config = dict(
    vocab_size=8192,
    norm_place='pre',
    qk_norm=False,
    parallel_block=False,
    init_std_qkv=0.0494,
    init_std_down=0.0707,
    schedule='wsd',
    final_lr_fraction=0.0,
    max_seq_len=1024,
    train_tokens=230100000,
    max_steps=3512,
    dataset='wikipedia_en',
)
Each number is 500 + 50 x the weight over the matrix's rms, rounded and kept within 0 to 999. Layers, rows and columns count from 0. Numbers have three digits each.

# layer 12 MLP up, 320x128, rms 0.0699, rows 31-102, columns 0-63
547467420473471539533509494479463561493505567528417525513441431503491410464513447450498503599403500410478526448516499472497545541381461459556526525394494519481473520515530600537546550442498540
534507517397537581605556539477542514588497437482411534517476536473518484434599433517561438493456471494474470554489457488442557482539455490509443427455506544441590433486451458535639526504474531
481538650485414591469429484529529532451453534487427440516526508439599566589514530520514435453580522587554475433532494629488571526467498456473455459594430493523476517544470489521473480572487489
478478440538480507576568472517547544501454565516533499508438525519483493515536451539382509510491505586479442463417498475509512459361402495497548495483395507453510481527521502518524556566472536
417533530401478427486544519411564512464496525442521512513549501512575452578576509468558562550569447495468554513486419560449541516499492494509488532512629568512433450452551461537563444432507495
489401562451417537522449468510441452529541474471467422476414513535489544463520556551482465526430547470516511468465492465521498487571525521539493532433477507470538490480468536548486542471448511
579555523535526442548476512439514564457460527447491529472568491453534500400550494465606446566561623520484503488511554487483463605497497500503435545582528557568471460465476624503450431541531568
435493552567512495475466495477508491489486548531611422510432477478595667584484551532442526497552554448409422553560444519504580444541470530561453483600541481501482442484539479500510558563496528
580453554470529588461621506459482522464567484523465434582486540421490482464474413451492451597519541537410540449625431493510463515488486497497506533550534542481466489474531445540430506563514537
500499468576430539442518475567552541512512546512447567473550428486488470562590527495428519523388471495638535498572444533509464453503462539503458529532469446485534507622452478534542372516514467
534509541455615543400464577503488502548462570530529495507538403436467466480531504503516569575494552466511510498563483592554454477531384482480510471519532572391451522459580455545502506470497522
479553399506578525435471553504585441519529518432473485541466529488541486465507530481498601531488423418476507406448552563498476505573481476427508531418534507520468483501514438523506493504539522
584484591574541534531557527491419521456473521401498494487474552431545462460478513498609438512563546603412561584530376444519491530519476495571531378480475484478533597503452495494506455491473477
558526587520470510498492440616510427519513535584518588556494453522485557513491480498492494451413605529507526471522482477533505557519557447539448535549488546569481419490560406449480604456418471
561463411466576512512507473479494396520575603474534544529494500488545551530480466551413436429468503541539458573505533472615494544503568495537556479488467529516461442474468584559465460475488574
555510481442543555560514553530519487482459479512432558501401418581493543586489598536570489517403492569469504475491461518487518442576565585486435559477566525506481487561443475427586496509510631
424520536518553533544423529483404451494491439508481462589533541432443467529398495417556536507533519466512587544494434574390421486549526460380540389501602550348544461504412476534513504433476456
444627454492483581598545505520437528552499490563592507459603516518480493524527574490467490452511509430523528488517574491457468472547546533475530392485524467574476476459408420467449521528524493
441532519500523539564549567420580507531500474556495546422479585467479536480508481549512557546545553499501525449394421614473516346536428566403398480515446515563539476513476560448500528474507477
507457509440438543469477543494466416547520539467513512577580549461437506525471463490476511515521397553511515547499500518504453452474406486505502557570486491511560478548439440474458462536572539
433515534522478442527465470478525476503496555472456556492444538455473500589492510524458522440457504493487442501504544514461491515520518567528468502533509546468525397500528550526608507527496529
499454427540567542518490575499535484557567521473494499543602462474504414509501391518442570531503421545502507471473392558555478520514556477502495542507564531515515527478493481416664421455552602
588506523479509599544526457471465486449465449500542578510439522440461463491490495541554490499471501520552547553466490544439554454531482532564404569486505527499488551532558487470458519575444463
549538439581527446536502479406519484464455445558520538493606451593519509558567520447492505559497476534546536501475491508449520410532542604514560490457507503567522409512526567558400474489477540
522626482512516520481547504606473582506426426556421489522543549369523554464471510442477421529467478387481506352522456510435542469457481431448469535549518511563579526476552539611422524514382606
488490368541447455474522547433465563537558554427496542482438486561466535512501416464475418539479480564570472462479544491529570531621593519503470513412475544566437518500482565478456568388474549
497576425520548559431441519526461471644522689466492456465500523522580509568470490479567459498520555509514514405481472418450452479519525469492509471343577513467523487514583471560504558436483505
447531562457456503548494588454536467547630525515496450473436451497447515526457625538546419449500464543481532562425569445522495433401493483498569432462647443494538404498529567497561434504520603
497452526546541439529496530449489468609477526421576443484523596470451483461498500564497489502481534539554462489449502433577452576490480647510400562499502506436541426484534491475560504557486495
441455489492507479512453468558438506458598559477539463514492493522481469469488465459513538526498507460522393510560435534527518646483596474453531538521490486474466486510499427480471384530583393
478459536471490472420513468485499498500589537449436522594550466560481467435539604483538456540518404454509416445475504412510489449543588594428508528612447438467451501514424572529396580486459548
480530494401621585487466481561616575449502536519465441520526460536459475498552557453463525400550543485476386530568519514521461536596572489506419497612509465513518512498486444534534567444473473
475557456487601528446453460498400570471516517562508451476420542469454490490494584509506490485494588485566473409516521551536462439502573528436534511591482565555434419541422450439555525391545532
543462518446483479511561513445509546449486484581416583428512513410534527433424521559465495658588591560523486550522535439547487426486398441526512488590549565514435501541657461562409406513499464
605427613551568461490579408571503569508469547501476523468531460502466431538480513506560572460505599546425472433546467529532504498515517457482498527496510363495432499518537448459520438435465487
450460389491551520446584455508402426497501523540589503496492455383557434522578462532516542512510432513503529513489527466532580515516463476477511524486488545453481485435464492452496514508572505
493462475532458463519480504410436473435481561558523416472429488532468516516546597539472521532473475479426425525633468528561443595509465548515508590598520467438524486497544493510492510542477423
558480449495536456462532530446573488450508433474537437462430510503596588510460430632514591567485471456533490486449549462467548514539487527585453400489442575406473532565500568466516459525469479
511587577422439589431542507527537508463566538574464490464437547467447463508508504588477440406416459524527568440509425392441538500408561439515477494520410512513372520449516465575380518481474420
410532538567477503472592462600428471563460448476469464472540474442464549420543545448528441497481506475544437495452530454395392481539445599398606476470481488448641511410463398539429486575491539
457555560548530474553584495558483534513465486496585523587519520435445483457537533557542523549412508471508470410556454496464526504473646448451497372536494444519570510553433548467554393506466550
549554524460454475509511402541513522553487470539496505516403463527590486494459461499501616417426487456443412523500559554544472431410538497579549510455463451545487532555426611487600488585515538
544533408581430463516480569520494533592522449534472539561503633482506544532545532578510514500565471590504504505524468539467461472478454481499426493500480413485564543377439426519449502544541438
505523524505479494467675476465535503462543467555466471494506420524511619543428616495599512508505540464541516470470511564393512507466494491491527492524481465503553518512458472539510506618543534
586438534477491460466508524553441597517515492399517536524461490520505467556495451416422422553490525514484602514485550460451595437415502414519560491492532549497521527466493466446477438548524615
474420526468526427466506485504534623464488504566576429395490512460559572469566519484527522449414593596500501509510542461407528467537417522505478538453435486528425442480469500538521562504476502
446482551534423427471441492482524511486521545533468479596577501599514503474451511499498569468513623524551521434554488555524499540563542520452468534536559609502514536420468496504468485468494454
495580472459545575504434486560586491460478562478549490456535490533522545448474541477529509530595486409518472513462501511502442485547581514550519500448469638465525478500523430524408457559452500
446572553526508573542523474463581457455504429528468632406501528527518434482470474501521545431515494568509594584543457496454501509490464557599528559591570558546485584526432528478384441428459461
512529469552478551414558429423501454399511467572419663525453499420480523439584515573433510384506481523537493500438593526537517445500521623526423525522437546432427519472561514413547552457494546
540414608611451486452502530493438367541454484416507492619490495491603561439496484491567616497581577500552520557453618497506478522536496545417496584476431419522563558564391514509448464497577597
553544488552447499464487449502518424409513472410470375498428478525544495439529503483465571483490552458469493440463492535543408519521450545494569474431490554546484420568491519471499563541506408
403445553517414565542561481442473570434515525472451532530550497425526471528496563508563497541516605466449501427451466541524484525457455390572442475507477385442470498529450467433514504552526559
496525614449444510441540456496550538538425438496409533563610478531438434466427542508603508543379571498507598391588510536443486509500459532490550526567516526532465474504489492467447523488434509
575509526472507524407482491429465466462502521492491653527457479546452498472425481502534554538518503557578602470493515469531425587507541420396563421446504563447475541431461417490482491433498469
489610456565452466458489487446439425507554441481602417505516426457494576471415513499573520373513465506461551566515525520466615515443518475525489558432547480500456498532522577380518405564553493
484472519570577625548470464528515502529510551469507577451436498512543493512580523492627476429465466544519504519462526525562512563555492509436500469504528464490458545454499580534445437539554568
531532535565553461549539547485571577476471526518513475576474543475505427396576566519534442480468476468479425472613447512553486522467500583453535461576490403429504449493539571407461520505473398
443473500480496564507449491444527588459608447586504476452525518499447419463531532525533451538508460457521552542486559507456581532528493464414518418522502457540417574505435507459608615512495500
551472388453600525449570556488525530503618526467504500510480525484570431526510458550513408557530483472470476473471478601484587470535526537450420522556563467562484465595509467523439465533467437
535509411507500512490458518578549456567551452477520541545572412509487511554549513502514494481432477589465435455503599480543537424505453544553540403588524550573507428478437475563509404473488519
523448398460497425495524493563553482462468442419475496411512490505454514474513606446439528551486485484482589443483507455567470489596497513555483408475495456552492446593438406478496589438571505
489568497530511541565556493480542497548443557538530452475545461472494385482470527477499562541528538516528467519491544410408497440494502434556418486510543484436555586505433423427500523475515461
559475497405555517437386462507368488534466516425516520460556530509553519562515451545444456476464439436480488448571560482454568553505478506521522507469395593502363534514543503518557467514477469
510507501601441524382470567528483490563565527472448460521396551541480521433509504490442493522539436542482515490424479476585557445549409518504378538541491440523533523489449448607423446537614578
450450575522522427438491506493413423485435515499451537536417539471493495636425391500472534525498410410476581611523535508566350521506506511555479467438596545343468448519538489439521520669532538
485544539586485498467522521416528437441551506458501504554441494507448446494460439517526453491454550511468456500498481439438462426554484426519479560533479416474559538445424439514502511573532514
517502511476475537468454491550485526461464416473452449467543553445434477448473550518475417507532490504499444449524557531565498463478524522508524446541491452505449468489571537636474555357529494
420435473492548533455550484580503459513469521608542476478482531535409470515508540418554473479529490514538527592515477544593476475563479462539493585415410467489531488419399510503431493487608526
480534554491517547410546483467476521548444475565584577417435323458576391524488521502516580447547518519467515521534500520518504489411592514520491561483479457487436450575563452435541541539515554
466500495537482481543505516491518446557521457493530453460584545478494488463501408381471545504526555519498399599490524411431493521584515623514492433586553458471595596487518526514486497558512483
497469525428568546510517557482503473531519471492486484539486548491448465475351480510454490537468488444465457449597424515451485588513424579515469515436554567486422426491489572529563551477507515
# layer 12 MLP down (transposed), 320x128, rms 0.0709, rows 31-101, columns 0-63
384516512463481433436524555509395493499513453531527516442561605503557432564529507496510574477460430537507483497531499474622579551574496534433506508521558436531523522553550454480494488452390464
507598486463454459471540523455461522471424494517608419446443567472535467408546548470390481529419510405535560419571554556465569496503511437536490493560443475450510517481515477570484506544503465
420530466514502475568542496486475497497625585506527507579383521458487452473459493497505499611479470538570534517484525436498546536525470471461577519557531491518399405417499518552485502486503497
590440501518466438467494461595614456547499498486537524508470469504572646512489542486508425550526357519456479509559530560518440566498510485507423561536442555482488510563509486435496518528463406
411485559557567540522483514511515517446467536520468512580535473476477516422496428505595458548472509544535573474561514491585528508412554403445489477481583482546424497489522474552500572592504457
531484458510465530502466488485595526521487476479544561515534530519474505556513470435553551397489529508539524493502546550467526590453508487564485502508440610535424506436527451464580560532515516
451509537474559438515432571437509504550423477572460537484530540464443461551491467454514575516461508471508430479508440473483538544494468427574471475523516530562603499502552445552480463472507450
643458534453525437486540427589542438402576523523519596565491584474477446501515477475452500452511447532511462534562448554525436516453520532510517456416571413527503579446422543441498456510443420
508519516465502514555521426488443570514539560559503488565556445504355477486487557499538473501501579476552510495491456393478531495535567533533522506632502499494501489449477458476427498494513469
579501527447635464543466492472369443494454486522524546621570526418386478427449500520454408524599526505458605469436561465568565516553510475484619469471514504501543472498458433514434606494530469
483599570551551512514583477550493460528443500541528546504480463465491575507467439502503506496528424590500520572553471425533425450490401491501559684444489465447410580511521393424529628485455521
492531537437461518600495408477466481389423465438504536477558469486439507505501446514505530470503519466506572518553535484442441481445506506463521478423527453505471540387444545493523517481445454
417522397494449499479476600525429466522456506393457514485521517467610468616511514521491510438486474488509413502530581511541587523485499487347437572658524530500506526488460470527491445612497513
463466525608431582472477479484435520448462460539540530554609472441540563466572531482507557595546509524488524470518478508427500545498529465445458520474513565540461551496514475492520512560436476
523519521586403428491526439429466486498438432500501406466524490454563480491457454552461516505501522452489501463527538485484520538517449519569522508486430385525496467502514580470531421516510431
609446567528545534527533468492497484547494535451498474516447436485537474562499590571489456577452525429497564496418429474547520460486487455525418468492515386496379553454462441447462575466458475
444469551583473419457514515470562499411534357512515500477497506378482574535457451464475587542552523544510464570513534515505505491619445452595510582532497606435542558516477490430492637594587527
501567482555561470507498541460469491534528490479493558557387398438474440482498551514546565525470568486524398549545532471520500510567539531439565544483500479477415442550531532484451618620593559
480544434506471442474523516523509445439513468567607518583555466497539466503393541500555479408462391520573492500482560479579507580498502477529501592532472488493473470490545445404527551401583509
508580443471520586610510470461513495578502521472506471558453465508472506541459541428551509420451471521445518454528376506470439470517526517559495528455490523519554463478576507465558484600451550
585459577574523485625398540492522495443470447529529494629543499422534480460504455444591459489481464549518577546476474543534518495486470504493552499495505553556462578490511428482478536566608449
495472584464526546559509501484487396454480523483506520522548532508587463438534524480409451546412558537500525415498602530507543521528494537485462496495467437476561431563447517483534555559511455
499567432522583429482393488504397549529456545491456498411475444513459467445517525580521470451439494513479531564445461546568414599519492516487470449526454480497482513508497514583478587383421536
522455602467510499528491434557513387467473601559478497464488461439528477480542533546504529453578520543542538542534507446564543491580437544458564464544535536469519517513513486465445489536494526
530466501485522561481470438542567458422545579534433348442419489573435476425538515505497486468579569402494521458427549427503495522450508447429384507514544533453412566589522582534555526511461465
466504568485499479467466509573540555481518521555547433570505479591550513452482545432468600432537578424549496450449495530465531545535495545540492439450414487541464536525591500510487510594421525
565486488609441480460529513561441430436542504470513533525410452437501547501520477476411499531474532541560552508446524454461555458421432577466484584457551398489506518504520450507472506608442458
506523512496471481504538446490501460406491483564533451572493439429575406563474495591431609592486486534482579494496501421504549485550541594545445490468518582474570525457457467482534464472469487
525574480467574461546526500493473428397554484525486616451508423525538456534539460511506488550508481525525430498436544480451508445562558453504484558492532584490463524470339499509474542514532551
483476614527561479412436439511459479494501395514485540401537538436440534443451477525456499521522586529493410527535561394453479489432450454546572412546555528483517493469499514561537480507482595
433423417451478466485545455456481484513471470453568536499442454457491440495608513492482376530514535436468568561546426497542566563472524477550445476536457502419447464523395499489561492535618520
575515525437489479486472495430470486485415557555452538498546544531469550477530433501508555503437509426479505439552535457523553494432462399491477527487506483522501442587535560479632484615587458
504523587485498426471510509406490516529526406431486559479480481468490457542442558436461416587532542588476477435543586496512446435508439474455514570492493567592556571586509415376475487439474465
552516484534544481466563562499429501518472536495537518471481542527515473441620516535486575523453489499428541397478447487485548557434550411536513507469429501547511521472494552482406579549447442
511347533504447512493577432450494435484469538518519516582533568419569578564539483521432544432454556482600470532411522550505421461462577390507458496502461581511502517453497549522558474468471474
445500590569505494498460446480426492442411509514501520492453519455501441466503504531558450487451563433453428577473499447500547438433527592445536499472448471449586450571519438467538464551600483
445482538474474502476392573492510571595475439560518496479396494490563526477511428502456567518457635483550539368453467580522487517479518580455576490544465453424555538604397591462515500541505464
465594520560522527522484459534397497485501512532469502539450526471324463423468476420498426467487478497530556431527402532497506527461500471529426540442533496460452509514466499455407439398512419
545463542441493479534535484386540555349450620448553554563566450403422476447514563559463555468631469582529545416419509395566475568426450512505589497516512441558538547455509568431539474458511576
514467500419437509540538478508456541486525453445517518481520523561541508525520474564435434417561520375418470544570446535481583463641523575454492485429591501514538443606423499424450366482496444
471507532540471451502542574484589525416495480426568570559537565503529561562559450515374443452541566527468534517501486584570478428418467448479462450459593514456460454436507631422539537548446556
568463502433441558499636453470488500462496565482542462538555446454427582530423470442435492493506392416455516473512529486490471556528430477554562439492538483490411510472535430521573484434459449
572456544470498500548469500475490585454524528501594545547539472507584558500492453618572563479458590479413557495484357481533518527505562501548552471484510247483461511520580616552529551447551465
508495613571486538563508466507419554486331470467560468526488513559600448486484449439362475501483395460460482530498601540466509486554522504505522449461348566589474483450492430482460553476563650
456476401564508469541489467433479463510503529451465508434482528417474466453337466549472468505546506510529471508517529499579511577528507433504476524450504470541401468557516543476435527509513482
435402378541458510421412456579435486411464480432565551526551551451565570495549494389475428554418465481619457546524422580601473608454509495507485545432570499558444484489504533548418453525467503
534477476489353487561421444595496498523505473488531542515420504563450520500520489464565445570480381514570556491580494457514543485485392413456441475428524434461430490623487476482492517540398548
526480601438472488532447455466480419522559429467577529458508477434358490513464492503466532491447395553465537504574578519517442519566488482588538502518463495517439488499478537522501559510478506
461542512548527537536621516510560491477541556566558465448458490512577468465404536499463602569498561559535495486492481466471563459602466481570559507585509515514506448520570463570466471415537503
524510485449468566602448424527565526523590510489483488531494494464444509518435424579567568534473464439476519492468544516478392435454502529489584536442458462487441539609462611517452542545512522
488512475460470487599446544497507489429488518365526497583464505545453398466526539520490521487490506545472583478544603547529423504517507507521464497562444587418541420450460518509368554495524445
489463533467518572509539486458471573489495433483498591546622475451430424550510570573459495516403543508524539499522559471557496525463524602433518471450448458468444529402504460458385508483442549
544542554536504515390388508522469488497462464496484516495542456517569555500470503525507545586586475521452439458419583444492594528513530516463497498479485523554491478491494459503501482515486412
519535416519416486481426489538502486538535532465452473485469545460584514519547526487348485536555525546489448469389529449499528422507518500460565538471433531473494492563521513487578427460446438
523461490446569433452526535482528551492521445546501431462482493560563592410548448519489483489482474478511478457497428491561446605504517505534521475520438423499496551422500523496490468420569457
557485533543497466486458632504525478650445529539446422498496491536344517501539469446578536565567391453560497446488481516595468530544505457543502392527531388553573525465479543471472502537454419
586506493459462454503626464442464439462477506562587488559580515504546440514427507505388522534547536501545474515529554494444514410552450485448480567467499519470503532611435533469503572489514476
538513532577510503440502519563431469522521512506546516460455552448635509552526384603499549574480489533514539555606632456454581456548442493582423531439530536535489458468468514512545577424539527
508461452478527579514459507520458488563472545449484475411460518453528519538412569516528579430566544433514547525459579483498609480520468604450475537478500422431508447540603456487514516590442486
460447521453488460526505394480520442489530473469496480461495497409587513504502568388460512452449578571450506465496464396486491510454506435489521479507484442426468530471548583476569481483453522
569509518511490440563557551520476565479451453458522547476547483436509484566544524469395521486506507470545503427568509560535579571488617448503369476485482559383515478546451523482551559554440491
468399497426554466426521506576490474558416372411567490428517494516425598479527499545542604476573545554475473422464534455572496533463457467472471418428547428539544440541529561500507571559548487
527551527491487495508487464578533515542447407565475466408394427534390522417494645508610438479452405472402437575497484495504568510449461508528579504440474476488447489448481517357520450548480488
554485460462526459508516520554418467544484454555575531566452482480468414476502523550460399481453577447575501503520530516491536496597577475515478499442589481361482619385574451452453509486469458
554565606494497508511653475551515532418386490418512526508533471518485471582487573566448541456436509455439531565560555476533497507430497553421484590472498522535510510521524514441655503467489531
485447512401488534535543525569509551476499610511495485475416558531441471521535511440524559536474499572518496462514318519514436494495504453515624542516509433627500529474492428557542500487570470
548517520539552393467411538529504471429480596480375485464470465464412531492510515508439596485467547570460444481618556512552530549526535533486449444500575476533524456517502370500461507578449540
444473455506536449493438487492543502521452381501478540433495476470598514449516501469618534451552538473458550503417440553476518489463534437434473422423434474506445567413441526496552448620448623
578531509574407495462510470468497533563492433363490473476467531396538463466543494512597568467437408581459496452576552549505482582559453563546494527472518589469448517474509486519528499548446540
527551501510464480520465604546543421504600531488433539466534420423443524556456434527497400523549432538513420487554492527513429503547489557515439522521577503533495419595450605542510440524579558
537394566446586450511463512539536495496538596571527565473454552492423553417531481448450501482498471518461414506474479531509483524469501580455563512446527483546451477553560482533554518521488469
# layer 12 MLP gate, 320x128, rms 0.0719, rows 32-102, columns 0-63
468506531507470465413487545498467427570515441416477504512533575573488495534483504483566416549506432464497486484516544517522517417441508462520501487557449518570462526466552430397564529540491460
473501569562472431515556531401509511484471521486459486470555539514480465522409544516530653467468375472415504468520578453537437575516515486520425507542559484452418569488563526561538491504403510
485529530532440582568448601543483486574464396534583501580475458510487542510510447453398416437420487511531468451461474558487536519450517461585523414530605448544506466485544514559481648443492519
507508476574514510464518468462472505535527583431489470515494487493516534482553459514498501498474510445551521404470531385537473624522595489521489523623502535616540459479530468465409613508444493
517455473498500525532515499597536514503464544459552542504544509604486549543467497481524496436450529478473424454553506534433577548533541385529494586518536508510438409503431503494481578537450554
469521481390569514520446519603505506478586474564582455514558485510595554463528503432513483542393466531505541523534427481420465632464468483399471589463501455551422591448548571438556448483454553
462457451467568563443460526443473461554491504462572468512510529528593442487518518492503495546504483582483554527499475553603470561500514482433501542533557498492522486599542551458515590517524506
443501491555480463538436482458474428479516472364483561506468525507489514568503559561514501496473457523509583500492537521524587508479494456507495582502466482518408457462498555598505423396456549
416471471500580512494506445557494444452497516477541557615465471509479478611420575509507439385531456537519535543594489496605517502490424438521503472577564418432554500460489531550537600445396446
467507416542497511518398440506499448512444491631591422419579566486490530373538392617566497383526420597515549421509493521420531457444544485503422475434494461600410517507501511479403624425586432
530454565492543536577484472493474571471506540525445409516499495416530538587576473460477489553529486466496413523432482448562461528583519465498495388557529468507542524530517399511397562521447549
529513474456552583583471414475540415568501519447445509499436478451464525591500440418429521528410439458482565493563565507498498509545441510528442514518511607546442426458501450483581475558452548
389558570509430583571510572497565449586466483396556508597576549413453517456509418534546583495489418559526514410465510484546429551509510490483504439474501518523576527553505588484557600532486542
419514560418528452579523431569428506504607524494479543556511477509506540544444486522491473553517460521486547500477444534523534486563519447501521551506565444482456518487552479433530540496512570
419506497565425543514535405521457594604545554525460509526503419624528449549466468469496566467489511488480607557532424486506514535513505459508510512510494425555496495404513398474566511488499508
432475487429529566445536443604476494484558541430512437501483448441444557518474496521484499518472569498501508571494560474630491573446554501539581397549499506581366461472467476491479467666581568
559571534599517576464501555392471626453533562451517432446428388454415555495532416452592579444443470396437537566532527536537562461519524586529520428454552520539563473533460529502521563539545525
537438541555497572414375407556527475461424469431559564481442510433472446567475520532493507490437561474523558497487550487457518516529457526508421493511514377518500549500526478517483399507382417
443464542429491459628471536512443483545421528544516441489501508505465515546502587352561384517571472520550465485443507571476443496520475499579455575492451523443510545529542483430523448578571509
531515480541524538445576420434536506478484576539450475512517535472581569494526452468527573574465441465564475489461503457431435464500482579503555533473489493406527446584422528521556494488533473
483570502574595517513461554616562536515525570493477470553441542446534548558506469554497528482489480568495561531378610518465544559450531489409509455469566457468382556438580513447458626556426513
509535382582479475564546439474465505535466501531534411473525539452611512428491523514572458443461465507533559559529532523450533486579522540512551385453525554505474508394474551391460429389418468
465590499414460517527573441602500495466575502469482411588486448525534532481406532479489419512471496532506415497484488489477531557554474468427547456488566514567346470521489543519490484477534438
530444468496569417469513483445537500427504445458574509495554480529472510516497620524538488475489608447469560446507462399525521462513483490506392521487502501543457502497506457506545551583540530
521515529556527420550532582476482468457538613517497505469464516515392579479523458461502563507505526477442545518406499516585520458450447474512524558493486389613492522614437536492499617525449466
563534498504394427520517624479460461438516475462582498508510598568547565472498501496470483520549526515412390573478480519485375449478557444481452479483562539423543535452434436474532504535496438
423566497505482459518517473450518477535461493530524489514554442460515590470449512505485488500444473495540468508454569464555493448425545480403576447416557519463563475533554472445538556549545469
486487542450509578461533472482423568479469463559466437501510473554473446425429526522471423486520562539566559489501553525503513428422474565515404541421500504475459622542522517514451559543465404
454470573486507552501539494499576439556540486515477446424471533490434506524534554454552461512561527550460484447531511438498467507653604517560426564521549472509547426449498434485456527592475537
416550482482489491536525622505457367461522521472533568528485554545480515411493498538544528541423412520559510443509477455539537464529563486570529546435472440477567468463489533414407505376547566
536499486447495389558519491467400481580493545484535491428477477488555403439555576454499493504514506470505452538434592361529512551511474481484498589490492521470544475478474528463503428594540469
483385434538589617530467537494525490534484485503471491374427523478507556482529476532459449383495408500435560425544518428492505457447523513544508512502480513502525403578538436443569485531396495
437566448484560499530547423447534504416491513509489485491484462564477490512468515539526424363477451494544542583491547636472561397547593595441474419573511493414494543569555353512398461545445460
539460579484420582432547493485499449509507577487524512537393554451529567609541450548538543483470506416454507449485523514598495437530581477528556556468498496511516475420482493556484482490494508
492632546504502592583433519581516499486493532494505457501520473502575534480532498464577524515412531414385487459569536512511477489566525510477483505547505451476486482492563454535449593509429485
500523450486498465432479505573608574462521537405499407508526473513489544503544501491438556643433572570523549486471456475467433467517527436501516431501545551558570430489546470581512506546555515
506557516558447405561474467488583532500524489558532473464592590442456446493530468572490532415459549452536494535517546502478509447567564432481535517426547467527558497545460413410533555493503490
507543572464504667559476534573491505488478489468462568547500560504495505508486445526573517582529411372524480449479483475506511548515583425530526478409570476557478540392539474542475483431513458
541438462509556539518523507502457548547472522459435460451496450414544483372552520420533531521506453463462485514550644536517582444557495515554492465584473441407466455453438506517579543471446474
567656457523465490488443579477556455474484398380499449461491484483532505515564542554492465514469490482534447588529452469542563575474403555514506473469564435426547492443456601464540479421474441
456515540496419506507550494530476536461536609510488497537581480437535596482470480482529433479564406495540427548445504522579488505413446524535460505474480467559466529518501406462448445485561533
494455446521590495543463494515594519430463417511492444445478562425513544490456442467478550449452571451522445576572525486450503504517534506503526410532464508547473498571470479413515512423440453
402475532478434538523538479540488407544493472482559505483500568512476486440432501500537517592493472530528555539540521521559505468361490491466524526480465519497553515598435581368533449474474477
445426489477602458571543486601395504436495436580513487495553472465550505513431550589475447467466459560572563503483441486531422550477508485567527477587449484535393523494532509446428475510457504
555519548449554511527509523554442566431498412452498456441442536463543505482563573429529462501405506481549570564484411415488547502463540521525526488623603611449442488539434398461523488437495474
449595537458572534527551506608426415492526537420534445519517465477546423537440534523556496570474542498538391500509517457418429462477448503564494501511420470468501530514538473500443540444580514
509423489391469474458479551536486496516601554351542433515501486498452495599526499493531552487494475516495538387508498452522517506493528511630540493474578454414521572464459522408553595471500495
477401590521541497428473525529483576573454547436596502491517506555421398536545477390538461513500512524567551579426504462524559537580590508445446499478473535545407491501559500522482570544524452
559583496561611525473466447489426470531475383517495444476436472433524529464424471488633446487551472504539421447527492506428572535568501569551331461522474451469625482521488509491480522665545552
579547499507459510567599451489516499503538546475531515471475538465521465427427478550508496593511485526528568612445451393544533536468547492517503492506408562427488563375398494428498500528580449
467528421397587478543473477478514463475543529581411465552506441519502400539548468544532484547520527560500488573517578525530416511487456520556482529434562433482471462494461538522571570454479479
493522490459476511426471558454552494504662564485434523449502456435548487499479460469483473501505475458546511435430484443481556455504447512579413572529555532524463462519473450491551511495517445
439454513488517472474613474426482577441555502515540449492475569438550527548497474512587481472451466525447470524530547427543425425528512520597466422463489506507581529504494518423564500580569533
568397455463410507519545543481523421479557490455507407527548422525503553441463419498468518526480428538533612563459615514563405529411512509503413581463535413476569515473482474558513473446517468
460492499517455532481535496567464457457490416522512524421507567524535566440475569484496527528543483543514445529513543443494558518411390442465501580505500600525539449611489519491559476537505546
579441491545581466548610507451490487499453493513541494602590523481483502527518446516488456475538496511520499471527419472541423428541455516503559510538659545446505450450511509435516467509532474
534575548571427469576496464514455457533510553413507548509522539519522385473496468608502546530419509456447528555475454455509434451524544461521609501463439456519491540487396496396480514447419627
494420610569610574499547468434495511605502544528473497510583496466509450438475438437571487456567456479427510445503461501500505493529471541483538458479460495445475583509461490521550558532520412
480489529474480516423510464458482522529517523573484491339456542574544476500460471368509458498535494515588472504458498507497472467539569467533542509480546456516544471454476527445572599477604552
536549469456516528552590573501472495532470524477542516534435571547518509464478568484539567491424543566486527502509461461616449432576528378524463548488528524533504487557534444464464547512522513
491388530487489482473389467483530450530558424456527528352452441512423492515477474611508602481494567544404600482508571472445521502489450534568506448548557532514454550443510566506520515467445466
454460409460511554437513427435616535435512544448475369489503472391492456482524540515542471541525563480525536497569573514469476473464499574491513533481422464521480605454434531472500477458516499
475514463533546571456463515439598431556531476471476504482490470464500493499575525461520359567368490458554615512546532439550560489386547446482542460382424495555561456514506459464528648442434585
423569584551493544528619461421576489434477495530476502557486449453570474497470561500518481490502625532443404467420538567519426528555491569608438431517547470524476450513477487549496486521551527
511547454460552444550399489514491526478577503597546384452469511489444538439443463431582593474474497535514541505451530433524517533449457556593426487502552496522472440589457535483546506485484504
512465477526516591456583333473516543462459500560608445518483521472526504436531511465573489508502535563536497494513463505512482484594465477501572524556497487512487488441503650483482505514420552
561416415412518486515444553556486580428475513555528400491447544489547492390499553515429481532507528492537540475492551477465506512518534519497473484553530502500475474388510428465542494547476418
504465488476544540578474441400515556592451490445477545504559512558509667489477454584519487476548500495425537526490492500522517548533483560541503403563517460505502527507486538459443448540421411
515462497587548581489481511500552581470439424451517535531472546536440514524495448528484518564486512500540500496430470529470439440471456521543621500497563518485582492379480569524566501579571431
485489543446517508456467432497599557500453445500536487467463483416493550540466448410444541484493374536490441474458505388494507511566453543539551442491397476534535505492457579563572521537553556
532424505491515519528580544388523481574516523488446600472469521452537507561506496513469469521493581518493448489606434418503466480410511491547519487503494561556511565499575500579488488478502496